python train.py --head_dim=128 --intermediate_size=3072 --norm="layernorm" --init_std_down=0.0 --optimizer="muon_variant" --learning_rate=0.0111 --decay_fraction=0.862 --final_lr_fraction=0.0
Each number is 128 + 24 x the weight over the matrix's rms, rounded and kept within 0 to 255. Layers, rows and columns count from 0.

# layer 3 attention output (transposed), 768x768, rms 0.0495, rows 410-445, columns 96-191
[[141 132 133 165 174 143 107 142 125 126 118 101 178 103 114 135 111  82 148  76 117 157 148 102 107 148  97 123 130  96 126 111 142 128 119 182 100 164 118 163  96 116 100 165 135  95 100 122 181 136  88 155  92 145 145 146 130  95  90  97 164 109  99 169 180 159 108 108 165 119 153 113 155 130 108 125 113 141 140 146  84 138  83 100  95 159 118 165 113 132  94 145 134 159 143 114]
 [ 99 124 140  99 119 135 105 149 107  87  94 139 113 144 128 106 120 158 137 167 168 141  94 115 130 122 142 108 144 132  98 114 106  93 174 170 148 149 135 166 142  99 132 143 127 115  99 147  98 147  70 150 112 111 131 100 129 147 128 121 129 134 131 116 141 165 152 100 128 118 105 103 129 161 119 161 102 144  84 108 166 117 144  85  97 143 106 137 121 107 165 129 142 115 177 128]
 [155 128 107 130 109 101  84 115 158  96 143 120 137 126 145 147 165 113 160 157 148 128 172 151 162 165 141 144 108 108 119  90 128 127 103 130 125 148 137 126  84 143 157  93 135 164 125 140 106 145 158 124 116 149 128 107 120  70 120 147 123 133 162 123 141  98  92 139 164 107  89 117 103 127 128 118  99 124  72 118 169 119 136 127 146 133 144 106 116 143 135 137 151 134 126 141]
 [181  99 100 123 122 147 104 102 115 105  72 108 157 133 109 141 121 164 126 134 111  96 149 131  92 152  75 133 168 175 107 144  97  82 147 159 103 123 104 129 125  94 119 128 114 150 127 155 149  98  92 152 106 170 122 130 111  91 132 133 147 103 103 145 101 120 121  99 131  92 134 131 143 129 123  89 140 133 168 146 117 124 114 144 138 109 147 123 132 132 127  70 146 106 140 140]
 [ 89 101 156 154 118 156 139 116 151  76 112 150 113 134  96  82 131 118 118 175 107 136 137 100  99 113 143 129  92 132 103 117 136  88 126 164 152 126 134 132 141  93 111 137 113 133  97 164 174 104  96 149 131 152 166 142 144 122 167 107  95 118  93 138 108 102 158 130  67 144 100 136 124 157 111 141 118 105 151 101 139 132 158  88 153 111  91 113  73 129 154 144 126 165 166 160]
 [129 121 117 114 179 161 162  89  93 103 129 121  83 137 128 140 127 150 161 118 126 137 136 100  82  68  76 150 102 102 113 134 144 107 133 134 136 106  67 113 111  78 101 126 142 143  87 142 113 115 136 138 112 116 133 152  96 118 101 124 124 137 122 156 152 157 117 150 112 110 131 112 105 110 126 147 132 126  98 130 173 152 132 117  95  98 113 150 163 129 111 108 149 111 179 119]
 [165 148 172 111 144 108 149 163 109 102  99 139 122 112 116 156 144 104 114 124 155 155 157 121 101 121 147 123 117 169 102 158 136 164 132  90 119 121 122 130 131 131 119  89 145 174 130 120 131 154 134 133 107 146 112 142 107 111 134 124 121 119 105 104 156 143 162 136 147 120 115 136 132  90 111 116 139 142 164 119 131 123 131 167 118 139 100 116  98 149 130 122 103 130  87 143]
 [126 122 105 172 136 132 109 153 169 179  83 140 158 108 122 131 128 153 133 148  92 151 129 109 130 166 115 142 150 139  84 144 144 107 108 111 123 122 115  67 177 133  91 130 125 118 147 126 166 156 168 131 148 155 125 140 125 128 132 111 108  99  87 133 145 107 134 146 107 125 157 100 130 156 105 153 127 145 102 132 114 155 150 144 133 124 105 146 168 118 125 146 132 129 163 115]
 [132  69 127 118 115 121 119 119 115  83 174 158 132 157 123 173 161 116  98 149 121 102 139 144 111 100 165 150 132 116 183 170 110 100 141 107 134 148  87  84 115  98 103 121 158 155  77 127 115 113 179 130 140 103 106 140 132 133 119 121 128 107 136 134 133 130 166 144  83 107 114  89  71 105 101 156 136 106 110 131 102 141  98 125 143  90 127 126 124 147 163 151 123 111 165 113]
 [140 157 160 120 129 113 103 129 147 121 123 119 146 111 129 117 118  91 117 151 118  76  92 145 124  96 173  78 167 148 150 111 125 124 133 126 127 134 146 147 109  96 143  83 127  84 154 145 107 106 143 147 141 155 154 107 159 147 130 151 142 103 131 104 162 122  82 134  86 173 140 143 104 119 116 109 101 100 145  82 128 104 119 139 134 119 135 188 138 127 114 153 153 124 117 157]
 [132 114 107 141 142 162 132 136 124 171 125 166 170 101 124 118 148  99 140  99 120 137 125 118 117 131 135 137 111 100 126 129 127 149 147  51 146 145 113 129 133 114 169 145  91 134  84 143 183 122  99 124 128 147 106 115  95 158 157 129 121 101 156 111 102  93 100 151 129  58 144 122 114 151 190 134 151 149  84  98 124 142 129 135 124 171 129 157 143  78 115 157 103 143 206 102]
 [104 133 126 127 155 118 177 106 158 140 136 141 102 127 139 169 149  96 169 125 142 130  63 130 160 132 187  95 137 122 138 150 132  79 127 140 107 111 111 129  83 126 124 126 131 105 119 102  96 100 131 121 120  93 125  71 128 131 155  92  98 169 108 108 112 135 148 119  73 133 178 105 130 104 120 135 149  93 111 146 151 150 107 109 127 136 139 177 169 127 127 118 150  96  91 107]
 [135  98 119 145 142  89 143 161 159  95 146 117 134 117 148 147 162  96 136 148 155 185 115 117 178 102 136  98 151  84 141 154 103 140 139 174 108  97 119 158  99  97  92 170  63  96 153  86 144  83 150  97 136 109 116  89 113 112 119 148 125  92  63 135 113 141 123 153 151 151  77 136  78 168  93 133 120  83  95 112 163 117 196 104 143 119 137 153  92  90 136 134 143 155 141 148]
 [145  98 160 134 130 137 114 131 155 156 147 117 123 126 161 170 152 151 130  97  83 170 147 115 134 191  89 142 189 150 138 141 155 129 151 121 177 107 154 110 122 155 129 144 126 107 126 134 151  99 104 124  97 128 111 129 128  80 117 128 121 149 105  77  89 143 146 116 110 154 139 145 121 149 111 157 122 115 147 118 160 101 114 106  93 119 106 102 108 137 104 139  91  70 136 166]
 [138 107 103 137 124 127 184 121 153 104 118 131 149 125 120 119 132 142  91  92 169  91 145 131 138 146 106 162 114 122 151 164 154 147 118 111  96  98 112 149 149 138 152 120  59 156 182 177 119 120  97  81 133  87 135  94 150 137 112 143 158 119  93 129  92 148 126 141 149 138 117  98  96  77 118 136 145 141  90 112 153 193 122 117 163 111  93 110 144 157 120 158 112 166 110  70]
 [175 187 119 149 138 112 110 127 160 104 142 196 133  97 102  86  84 129 154 150 158 123 169 115 162 114 161 176 128 147 143 115 157  71 127 119 150  89 113 144 100 103 115 102 142 120 119 126 119 169 115 133 112 151 130 152 169 120 158  78  99 112 140 128 129 105 104 153 143 110 144 129 139 126 126 122 112 132 121 126 150 129 121 113 122 139 128 135 132 128 110 140 121 113 133 139]
 [139 132  94 157  71 122 131 143 130 131 113 137 134 155 123  86 123 121 125 129 139 154 120 132 112 188 162 136 116 142 146 134 127 121 145 102 161 107 102 120 153 115  82  96 122 146 155 108 131 169 127 131  91 109 138 129 107 147 127 135 146 128 122 149  53 131 107 123 116 131 159 136  70 137 122  58 146 122  83 120 101 154 140 142 104 148 114 135 106 152 141 108 132 149  90 133]
 [158  70 133  97 110 145  67 177 161 122 157 102 169 185 123 100 134 149 120 122 128 127 160 147 124  96  82 131 134  98 109 133  97 146 160 139 137 118  60  68 124 105 106  87 138 121  76  99 143  86 191 186 144 116 125 141 102 155 123 128 139 104 140 117  94  98 127 216 143 154 106  75 114 103 159 143 123 150 124 164 139 146 111 117 145 142 146 161 122 123 124 188  79 118 148 130]
 [122 137 110 121 127 142  91  99 150 131 137 150 144 125  81 115 180 113 158 131  88 150 112 139 153 130 140  99 130 126  93  91 132  86 179 119 136  77 122 133 132  99 123 111 158 145 108 133 133 123 142  99 118 156 118 148 109 113 114 130  87 123 149 152 151 152 118 145 120 154 126 113 126 163 108 151 158 159 151 140 133 141 152 115 123 135 140  99 130 115  96 115 103 127 128 130]
 [154 100 137 141 127 129 172 152 111 128 150 131 150 137 147 128  86 139 128 165  81 122 123 103 132  99 115 115 114 102 111 199 128 113 137 123 125 130 130 125 114 119  99  79 141 126 131 128 129 139 147 136 138 108 136 116 121  63 110 116 190 132 102 144 147 140 130  98 104 171 121 116 114 148 135 170  99 154 119 135 136 168 181 124 127 132 137 133  84 126 134 104 149 132 143 113]
 [138 130 138 158 144 142  92 113 129 119 120 202 103 132 135 122 125 107 145 133 154 170 134  87 171 146 115 127 148 143 131 125 137 122 160 141 129  95 140 171 109 108 122 141 172  83 164  93 150 150  77 136  93 151 150 136 130 120 115 129 131 121 134  81 116 140  92  82 144 151 176 109  91 148 128 131  98 191 133 179 146  94 123  75 101 125 109 128 207 199 135 144 156 122  88 156]
 [112 108 118 130 171 126 120 118 136  93 143  78 121 155 154 140 174 139 137 200 108 139 167 136 111 117  88  99 161 125 103 124 165 136 143 119 113 107  92 111 130 100 149 162 147 100 146 125 127 139  91 128 145 123 132  73 125 156 131 144 150 142 125 162 177 135 129 168 105 126 165 134 151 126  91 118 165 136 121 147 138 124 119  76 105 127 110 142 148 142  89 133 106 128 146 130]
 [116 189 147 101  75 122 169 120 146 138 117 137 143 132 135 119 129 144 111 106 130 140 114 123  86 122 164 123 164 171 154 105 102 150 139 115 145 109 125 120 127 152 154 133 137 136 109 172 107 139 115 102 152 147 153 100 166 119 164 125 151 121 152 174 195 158 149 149 127 155 108  87 111  89  86 139 180  94 110 102 131 139 112 107  88 148 151 149  97 159 106 137 152 118 139 140]
 [106 118 153 146 102 160 129 135 152 153  94 214 148 110 155 131 114  95  83 143 135 136 161  92 127 127 123 139 129 131 121 113 127  94 117 162 143 149 151 159 121 144 106 167 114 110 149 172 121 131  97 135 135 124  95 121  95 112 105 120 128 128 131 119 148 123 151 127 160 121 144 111 140 106 123 103 182 142 113 146 108 136 109 146 175 140 141 156 128 135  81 127 145 147 142  86]
 [122 113 154 102 141 138 120 110  58 137 106 151  82 145 120 116 118  66 131  93  81 109 137 148  90  94 143 167 114 117 192 153 108 119 125 138 150 139 135 113  89 138  71 156 105 128 154 127 130 174 168  79 125 172 110 141 136 100 154 148 135 134  87 131 129 115 183 114 113  84 140  89 126 155 151 143 121 143 104  77 124  72 147  70 140 143 165 164 118 104 111 166 170 156 134 156]
 [156  96  83 119 120 152 150 118 121  87 139 107  94 136 171 162 136  93  73 167  98 141 125 153 148 112 142 137 136 111 146 106 125 105 145 148 133 127 104 118 105 165 120 106 123 125 126 117 107 121 149  91 108 129 106 141 141 113 126 118 146 111 103 181 117 146 137 151 134 151 127  98 145 163  86 118 146 123 142 132 131  96 158 116 146  97 142 103 126 126 147 148 112 154 119  92]
 [108  94 100 107 179 113 120 138 119 123 120 116 162 158 154  94  88 123 141  89 118 116 122 143 116  50 156 144 116 122 139 126 157  90 155 146 110 190 121 115  97 161 109 116 159 103 113 144 210 118 170  91 169 107 163  96 124 103 157 146 114 128 127 142 123 141  94 126 150 154 104 139 130 125 128 157 126 162 113 150 133 152 162  97 171  92 116 100 108  91 131 155 123 129  93 152]
 [106 130 127 103 103 144 125 107  85 109 126 139 112 156 125  99 122 175 160 128 133 107 143 137  40 124 155  96 106 151 153 139 135  59  76 133 168 103 131 132  49 138 138 164 158 130 139  65 144 153 144 101 126 139 118  99 165 109 110 137 109 141 127 169 142 163  97 145 163 147 115 116 160 140  99 132 125 158 121 111 122  89 113  97 157 132 125 113 179 102 142 121 109 154 134 113]
 [143 126 139 100 178 136 190  61  90 103 118  98 159 124 124 118 145 121 103 147 113 111 112 125 151 124 119  69 134 148 135 160 126  83 172 162 105 182 118 118  82 147 153 166 159  52 120 115 128  78 115 124 128 125 120 103 128 140 134 147 109 143  98 145  95 106 113 134 105  85 147 111 142 119 172 135 112 102 133 129 142 150 103 112 128 118 144 137 170  99 141 110 111 125 151 117]
 [112 123  94 176 123 134 105 120 151 110 123 111 124 101 107 145 128 122 107 132 112  62 124 185 135 110 121 135 125 124 117 140 100 163 125 165  84 166 137 143  64  96 149 142  99 109 144 155  75 130 133 117 147 114 137  52  97  85 120 130 119 156 163 153 133 141 112 113 120 122 175 126 149 119 110 109 142  88 135 130  96 141 109  91 112 113 165 151 110 124 130 154  90 142 103 122]
 [158 142 104 172  92  78 126  73 146 160 116 112 146 122 137 112 139 113 158 111  97 106 116 101 134  73  85 147 127 127 150 132 122 126 115 166 153 144  72 104 128 126 159 176 121 168 152 102 191 101  78 143 156 123 135 144 115 132 100 128 146 121 126 183 125 117  93 122 104 155 144 164 111 107 153 122 109 143  98 138 134 172 111 144 156 144 157 120 159 117 163  88 145 119 199 136]
 [162 124 152 104 143  74 113 137 111 108  97 121 109  76 100 100  71 108 166 158 126 139 109 135 171 157 149 152 126 102 139 109  92 115 125 140 110 122 139 148  79 140 160  96 138  76 112 140  87 161 155 123  86 153 124 140 128 103 143 113 153 142  99 152 157 163 152 148 113 120 139 128 138 137 109 155 126  64 132 129 124  79  90 174 135 154 141 153 117 116 113 118 117 149 123 135]
 [161 104 120 131 134 138 119 131 143 147 104 112 119 136  96 152 138  94 111 116 138 141  94 142 120 134 135 152 114 144 111 138 117 101 120  98 174 131  96 104 123 162 181 138 155  91 173  88 109 122 143 126 172 168 113  91 107  82 157 149 146 145 106 136 180 143 129 138 135 120 142 141 107 102 149 121 127 128 154 122 101  99 133 150 108 122 132 106 156 125 111 163 148 132 140 111]
 [142 142 108 185 142  72 160 134 131  90 152 143 120 134 135 135 133 137 143 149 108 147 143 131  90 187 117 123 133 156 139 101 113 124 117 142  46 138 136 136 141 127 155 101 104 132 138 115 134 131  91 147 117 145 139  91 131 127 132  92 149 100 118 148 122 108 148 139 130 141 127 105 132 137 139 108 149 101 127 159 106 142 158 132 172 131 113 132 110 162 128 151 144 122 165 130]
 [105 126 124  92 155 128 105 172 130 134 135 152 129 119 134  88 108 160 137 107 168 135 122 136 152 123 167 155 138 162  46 130 100  83 106 126 143 114 108 146  92  89 134 105  95 145 157 125 109 125  84 189 177 159 139 117 110 107 170 173 129 118 154 105 106 119 126 107 130 131 132 120  90 144 130 110 143 129 137 101 130 134 118 122 144 123 133 101  73 124 159 104 118 124 172 143]
 [141 152  98 137  99 155  86  83 130 179 129 149 192 117  97  89 108 146 176 121  88 133 128 144 113  99 171 141 111  97 149 131 120 153 119 121 130 129 140 108 125 139 134  90 112 168 146 154 151 117 176 142 156 121  70 163  82 111 131 151 121  50 132 128  82 140 102 110 122 164 154  82 100  77 183 192 125 168 132 163 119 135 139 116 114 135 159  87 116 123 143 110 135 168 141 157]]
# layer 3 attention value, 768x768, rms 0.0704, rows 411-446, columns 96-191
[[162 103 148 146 148 116 180  97 113  84 101 139 111 136 190 103 128 167 153 116 110 168 121 120  98 141 110 115 134 127 131 155 129 102  91 143  96 136 103 114  99 123 114 151 114 121 103  86  99 100 129 192 129  67 138 130 145 137 124 120 130 117  94 124 148 111 129 119 119 128 129 128 130 115 119 169 116 165 126  66 103 118 116 116 149 150 157 140 168 166  95 102 132 148 152 113]
 [134 100 135 134  87 151 120 129 111  76 122 122 102 150 124 118 158 119 117 108 133 151 133 100 157 169 130 125 177 119 138 152 152  88  90 139 147 103 131 131 140 177 117 109  92 132 152  99  80 149 114 113 108 176 125 123 104 135 147  94 116 140 150  86 141 185 117 113 149 134 126 142 122 143 179 114 132 149 151 123  99 138 147 116 152 133 153 103 107 162 112 135 150 101 155  95]
 [171 195 137 137 136 137 123 115 158 106  96 127 121 139  95 128  96 136 127 118 155  80 113 126 117  89 121 121 114 128  94  91 142 118 129 203 134 128 115 137 103 124 151 119 159 131 107 151  89 166 130  78  93 124 123 173 153  82 121 153 168 147 141 115 150 155 123 132 122 146 138 121 151 178 139 123  73 123 107 144 113 149 133 127 112 128 130 128 153 125 148 121 101 142  53 149]
 [106 123 121 115 102 125 113 144 122 111  90 161 124 112 182  90 173 131 164 137 113 151 133 133 148 120 142  87 137 152  96 101 139 156 101 121 159 169 150 119 126 102 147 114 136 113 120 152 107 110 142 153 143 143  98 135 102  93 103 147 158 133 119 159 102  88 106 173 150 124 103 125 156 168 144 114 133 148 116 106 154 114 165 126 153 109  82 143 116 147 134 101  94 112 117 142]
 [111 166 149 151 147 169 172 127 147 121 140 103 158 109 128 148 119  86 135 121 157 110 114 129 105  99 134 100 134 136 100 112 132 128 122 147 147 113 106 147 134 124 123 141 138 122 158 151 104 121 147 143  89  84 113 107 100 114 152 145 140 103 102 169 134 150 141 115 162 105 120 124  96 129 113 132 131 125 120 116 111 133 124 110 120 118 115 109 148 121 106 145 119 151 109 141]
 [161 110  88 148 112 101 137 106 116 177 105 126 133 151 153 143 126 182 110  88 125 129 143 138 116 174 137 134 127 110 132 135 143 131 132 121  91  89 140 137 141 147 117 124  44 123 157 145 110 136 124 121 115 152 136 115 120 126 133 108 143 164 127 118 143 117 144 133 126 122 158 144 140 152 136  79 146 112 130 150 127 167 128 140 136 105 122 122 122 108 129  51  70 151 121 158]
 [164 145 139 132 133 126  94 122 145 145 133 103  90 128 107 116  99 130 158 158 125  89 112 109 147 113 106 109 128 178  95 146 139 102 169  77  90 147 130 133 131 127 104 144 149 116 142 126 148 139 142 179 112 136  93 159 119 155 136 150 145  85 118 113 116 183 148 121  88 115 149 117 146 113 113 151 143 133 103 106 167 136 116 134 119 118 115 134 121  63 142 103 106 140 179 115]
 [119 119 144 116 153 101 120 176 155 151 127 176  70 119 111  98 188 140 135 122  97 151 148 186 116 113 135 137 182 120 128 148 118 134 118 135 201  95 120  87 159  89 118 103 143 117 101 146 138 128 134 133 143 120 127 163 132 135 100  91 102 137 139 161 105 131 105 114  96 128 177 122 136 125 160 141  98 106 116 142 137 197 159 153 135 104  93 154 132 156 121 174 154  99  89 163]
 [106 105 140 125 161 136 160 160 129 101 110 108 146 126 141 146 105 133  98 159 105 128 162 116 150 121 143  75 128 126 128 118 119 155 156 126 144 121 134 152  99 163 109 122 110  88  32 135  61 148 154 106 136 141 112 156 133 110  83 101 112 135 169 143 147 135 143 157 147  62 106 129 148 143 112  87 135 109 108 131 140 117 129 135 119 162 157 143 100 145 145 111 194 131  97 102]
 [143  95 132 101  89 152 174 133 107 144  76 142  92  96 139 137 180 111 109 107 126  81 124  87  70 133 137 107 126 130 155 158 150 151 121 119  88 118 153 137 161 127 161  98 147 111 145 125 140 111 134 130 163 139  79 145 127 112 131 118 104 171 129 135 144 106 119 135 144 187 162 135 107 143 134 105 113 131 168 106 107 122 132 116 121 138  99 114 121 128 143 194 149 139 151 140]
 [107 130 156 161 139 149 184 116 154  99 100 157 114 117  99 137 158 146 130 130 148 129 166 175 135 131 167 138 134 120 120 145 107 130  78 113 142 149 156 119 131 124 166 148 131 145 109 175 118  78 157 112  81  90 174 113 130 156 119 107 107 123  89 134 106 127 194 119 125 113 170 107 120 119 108 156 143 173 140 123 160 154 117 151 152 122 121 124 169 112 120 109 166  98 124  92]
 [146 108 170 122  90 125 124 126 169 127 150 169 115 145 112 112 130 146  87 148 145 124 146 117 143 150 146  94 124 107 162 130 145 120 136 119 158 124 169 135 109 117 152 152 128 140 127 105  92 164 175  96  92 167 163 157 119 190 113 150 110 102 132 122 130 104  89 141 134 153 138 123 145 148 130 125 129 136 146 136 185 114 138 153 133  95 120 107 105 123 127 141 139 134  79 120]
 [150 119 149 160 146 144  98 161 126 130 120 101 136 147 146 133 127 103 151 117 116 120 125 128 108 105 124 141  88 124 122 109  97 137 124  93 162 136 146  88 141 109 148 153  96 122 160 119 135 139 141  99 126 123 119 152 110 132 126 129 122 138  98 155 129 167 143 134 133 139  94  68 140 121  96 130 110 104 155 102 109 134 150 120 139 132 129 150 141 134 122 129 160 149 111 141]
 [110 114 111 127 133 115 139  91 123 147 138  88  75  81 154 134 122 118 144 154 144  90 117 118 121  91 163 150 124 109 107 133  92 145 133 132 157 165  94 123 117  90 168 147  93 117 165 117 123  93 149 120 182 144 123 100  66 136 177  80 158 154 126 148 130 179 150  77 183 112 159 158 120 104  97 119 163 116 128 121 110 160 119 125 138 137 120 152 104 142 104 116 140 104 162 123]
 [169 127 110  92 115 143 130 113 125 135  80 107 113 132 122 124 122 137 149 119 186  97 171 124 134 137 145 106 160 121 120 120 149 109 153 119 142 123 145 152 149 161 138  99 145  96 144  90 169 108 114 100 115 123 178 121 122 123 138  64 120 106 126 156  97 173 104 178 139 118 137 153 132 118 119 142 121 137  95 179 115  90 106 102 138 125 118 128 125 124 110 104 124 108 179 149]
 [171 117 140 105 167 125 147 150 142 170 123 140 118 120 134 102 129 143 124 101  88 167 122 128 124 184 139 148 110 107 111 126 109  94 117 102 135 135 126 131  91 137 133 152 125  98 171 144 129 135 127 155 115 133 132 101 123 122 153 151  76 185 102 143 113  99 117 128 171 129 143 174 160  93 159 148 136 142 129 137 110  87 116  96 140 131 127 173 115 126 109 102 129 160 107 120]
 [ 91  84 172 108 104 171  94 140 153 116 175 133 110 159 131 153 136 130 134  96 129 107  79 108 119  89 142 117 157 124 115 124 150 167  92 157 117 117 122 133 133 103 147  84 115 113 116 122 102 184 110 160 100  90 106 139  87 124  88 116 110 111 113 101 118 118 192 139 174 143  86 103 137  81 151 112  55 133  95 153 127  75 116 120 175 127 149 175 102 120 147 165 127 128  84 108]
 [114  92 114 159 108 138 138 119  98  85 152 128 176 179 163  93 158 159 153 117 128 101 111 132 151 125 118 150 153 120 118 160 146  86 124  95 128 129 123 147 139 108 100 133 129 129 109  99 118 132 133 104 130 157 134 204 128 136  90 126 127 117 108 104 104 118  93 121 112 147 132 116 132 124 132 116 148 116 136 128 125  91 108 109  88 104 151 102 136 139 135  94 102 168 120 133]
 [132 154  82 131 164 135 156 138 121 113 188 109 164 116  98 106  82 133 130 153  74 150 144 154 130 173 141 159 129 105  93 136 137  98 125 130 148 160 127 136 158 108 148 129 110 154 152 146 122 132 112  65 115 128 158 108 147 138 134  78 158  98 138 201 141 127 108 115 105 139 104 124 137 140  76 140 103 162 100 123 102 144  68 128 133 101 168 125 137 154 105 115 119 143 120 102]
 [160  85 144 150 116 141 119 106 123 125  88 122 144 164 150 131 129 111 174 150 127 127 161 129 134 141 107  81 142 112 124 138 119 136 140 117 144 152 156 150 115 122 116 151 120 141 134 108 120 171 116 128  72  98 137 145 137 133 128 161 174 105 143 142 145 100 110 103  90 157 158  72 139 125 110 145 126 155  91 110 110 104 139  93 102 154 178 138 114 100 127  94 138 117 148 117]
 [137 142 142 139 108 112 151 109 125 123 164  94 146 135 115 109 146 123 139 123 136 163 122 122 133 150 142  94 116 117 126 117 118 157 119 110 151 153 112 105 110 133 158 104  70 147 142 130  89 147 113 100 184 133 122  96 117 145 119 122 164 124 105 121 158  90  81 140  95 138 118 100 177 108  84 107 129 105 114 123 132 135 128 126  84 126 146 105 113 178  70 115  92 156 141 130]
 [146 150 134  97 120 132 152 140 113 169 123 108 114 143 136 133 133 173 118 144 115 149  97 142 106 151  99 121  99 159 139 171  89  86 167 126 121 154 131 107 115 119 148 149 143 143 135 160 133  99 156 149 104 149  85 124 174 104 103 123 110 155 137 140 143  87 114 169 153 110 119 103 134 103 105 113 109 138  76 115  74 106  99  93  97 145 175 118 137 135 138 155  94 143 138 115]
 [ 98 182 149 112 118 144  98 128 149 112 117 147 136  99 142 114 146 100 124 151 111 129 132 138 136  63  93 101 123 156 150 108 162  97 155 133 100 132 135 149 120  99 121 134 160 126 139 146 102 154 117 125 137 141 120 109 131 149 123 119 125 139 131 137 108  91 104 154 115 134 115 142 102  92 120 121 123 158 109  95 107 145 131 134 124 128 112 139 130 143 166 101 164 131 156 165]
 [165 128 130 150 143 140 131 125 137 134  98  96 175 191 175 134 140 119 108  88 118 125 112 130 105 117 100 166  98 128 110 144 100 114  99  79 132 166 126 142 134 156 139 116 125 120 141 120 157 138 147 124 136 136 148 221 156 100 118 113 150 119 136 133 140  81 152 130 107 178 106  94 116 137  56 135  97 150  74  98 106  88 121 156 162 138 123 134 137  92 123 120 149 136 126 138]
 [108  98 153 146  78 142 110 149 159 103 133 122 116 143 109 119 109 111 120 133 150 138 152 118  90 108 125 165 145  97 130 153 112 117  92 125 134 119 145 118 133  82  93 139 172 142 131 147 133 128 127  72 105 120 120 106 166 128 114 102 151  97 169 116 125 105  88 144 103 147 105 104 109 149 120 158  92 175 137  95 164 121 106 130 161 117 127 142 135 124 125 135 118 159  83 124]
 [120 117 156 108 119 127 149 188 159 110 176  76  94 121 172 142 101 163  93 161 163 128 117  82 128 165 134 142  65 109 156 114 111 136 127 145 149 104 110 129 125 103  91  95 155 137 119 109 170 132 147  98 107  71 160 114 135 149 142  84 116 141 158 136 142 150 136  88 110 123 139 117 128 111 142 100 152 152  82 137 126 113 127 170 100 143 125  93 135 122 123 148  94 102 120 134]
 [175 129 136 152 107 156 144 148 126 115 142 131 130 157 128 114 159 151 165 109 158 162 129 125 116 178 114 155  92 149  83  95 122  83 105 127 142 134 100 119 148 151 120 109 153 119 116 120 162 118  91  90  66 112  93  93 129 116 150 191  69 124 129 197 155 135 127 128 162 146 125 127 149 138 117 115 109 139 137 135 106 139 107  98 116 160 135 126 133 144 123 115 148 132 128  84]
 [147 107 121 147 152 163 141 148 101 135 129 122 126 106 151 135 167 111 114  84 200 128 147 126  89 103 132 118 142 135 159 144 159 114 109 169 133 116 121 157 119 108 136 146 119 129 119 118 102  82  81 100 108  71 149 150 151 155 105 143 134 125 122 114 139 146  54 125  96 137 160 105 124 180 185 166 104 143 139 173 117 126 156  80 136 144 126 133  87  95  80 160 159 126 119 132]
 [124 132 162 106 117 104  96 138 172 156 126 144 126 139 148  61 131 156 114 106 130 132 156 129 157 132 163 157 131  89  96 136 135 126 120 120 130 172 123 135  95 105 120 137 121  90 120 166 121  96 119 131 109 105 115  77 151 116  96 160  80 132 149 158 147  93 103 124 139 155 148 107 144 163 115 142 124 169 137 133  91 135  78 124 115 116 154 141 158 117 124 161 142 162  75 141]
 [132 140 122 149  93 100 126 114 143 129 146 139 140 128 125 124 132 117 202 151 156 138 149 122 124 143 106 101 101 137 127  76 160 137 138 100 137 125 111  96 133 151 153 145 143 197  92 133 183  90 144  72 161 175 120 119 134 172 118 150 129 101 161 156 134 129 111 108 142 123 126 103  99 105 131 104 162 126  99 142  92 140 141 138 111 128  75 117 142 116 178 137  94 142 132 132]
 [ 94  83 157 138 123 109 116 145 100 109 167 164 121 118 123  82  99 148 160 165 128 104 127 114 107 149 112 147 151 150 129 135 126 119  99 152 153 105 140 138 114 124 103 120 146 114 137 174 132 108 111 141 119 125 141 153 200 116 118 124 129 157 104 118 116 148 121 119 153 158 135 147 119  96 130 158 162 112 138  85  85  87 158 115 116  97 130 173 134 175 129 190 133 172  91 147]
 [130 189 127  89 125 117 166 143 134 153 121 173  93 119 103 155 150 153 146 138 161 140 127 119 140  89 146 109 105 146 131 148 142 121 131 134 111 112 107 135 105 148  86 129 115 147 120 157 131  84 168 141 108 130 105 101 120 157 116  94  99 160 154 133 143 105 160 132 126 139 104 147 150 118 129 110 140  96 153 113 143 102 158  85 168 179 137 152 112  78  76 113 107 139 141  99]
 [149 156 131 121 111 163 179 148 103 202 129 129 137 119 157 130  93 108 135 121 127  97 136 144 107 128 135 167 110 147 146 120 111 142 109 118 127 136 151 104 167 150 144 116 103 127 102 132 158 145 117 140 141 125  95 154 123 123 130 180 157 116 167 151 145 171 158 119 153 105 121 113  68 149 144 131 138 113 151 112 126 125  79 140 121 182 122 112 140 186 119 104 164 165 158 141]
 [149  85 111  86 123  86 135 104 154 145 163 121  76 135 133 112  93 101 135 136  99 150 122 160 103 123 154 122 123 159  62  94 124  88 120 136 136  95 142 139 121  89 109 134  80  87 103 124 120 147 151 120 162 141 126 103 155 111 185 130 119 140 161 115 126 163  91 129 143 127 144 135 119 141 135 150 133 142 133 123 126 161 119 177 144 105 112 174 127 120 139  83 134 156 141 139]
 [129 147 111 102 112 145 114 122 140 167 108 123 122 135 128 113 158 103 165 102  95 119 101 101 121 123 159 123 152 106 162  92 191 166 123 121 137 126 131 149 119 103 126  78  75 142 154 111 148 151 136 109 107 147 138 139 100 153 123 135 142 136 162  79 134 142 142 138 131 141 136 143 114 134 185 141 106 121 111 149 170 119 178  87 160 131 137 134 122 155 102 136 130 152 147 119]
 [102 127 149 127  95 143 113 126 151 146 159 127 144 127 126  90 132 110 128 143  95 142 116 141 143 120  84 118 179 129 116 119 140 127 120 132 106 139 118 152 135 128 147 116 123 114 140 134  89 124  78 136 147 123 130  99 118 104  71 167 127 132 139 111 112 182  72 143  86 133 125 112 110 117 129  73  91 120 161 150 183 135 184 133 113 101 120 117 127 123 160 122 106 148 136 109]]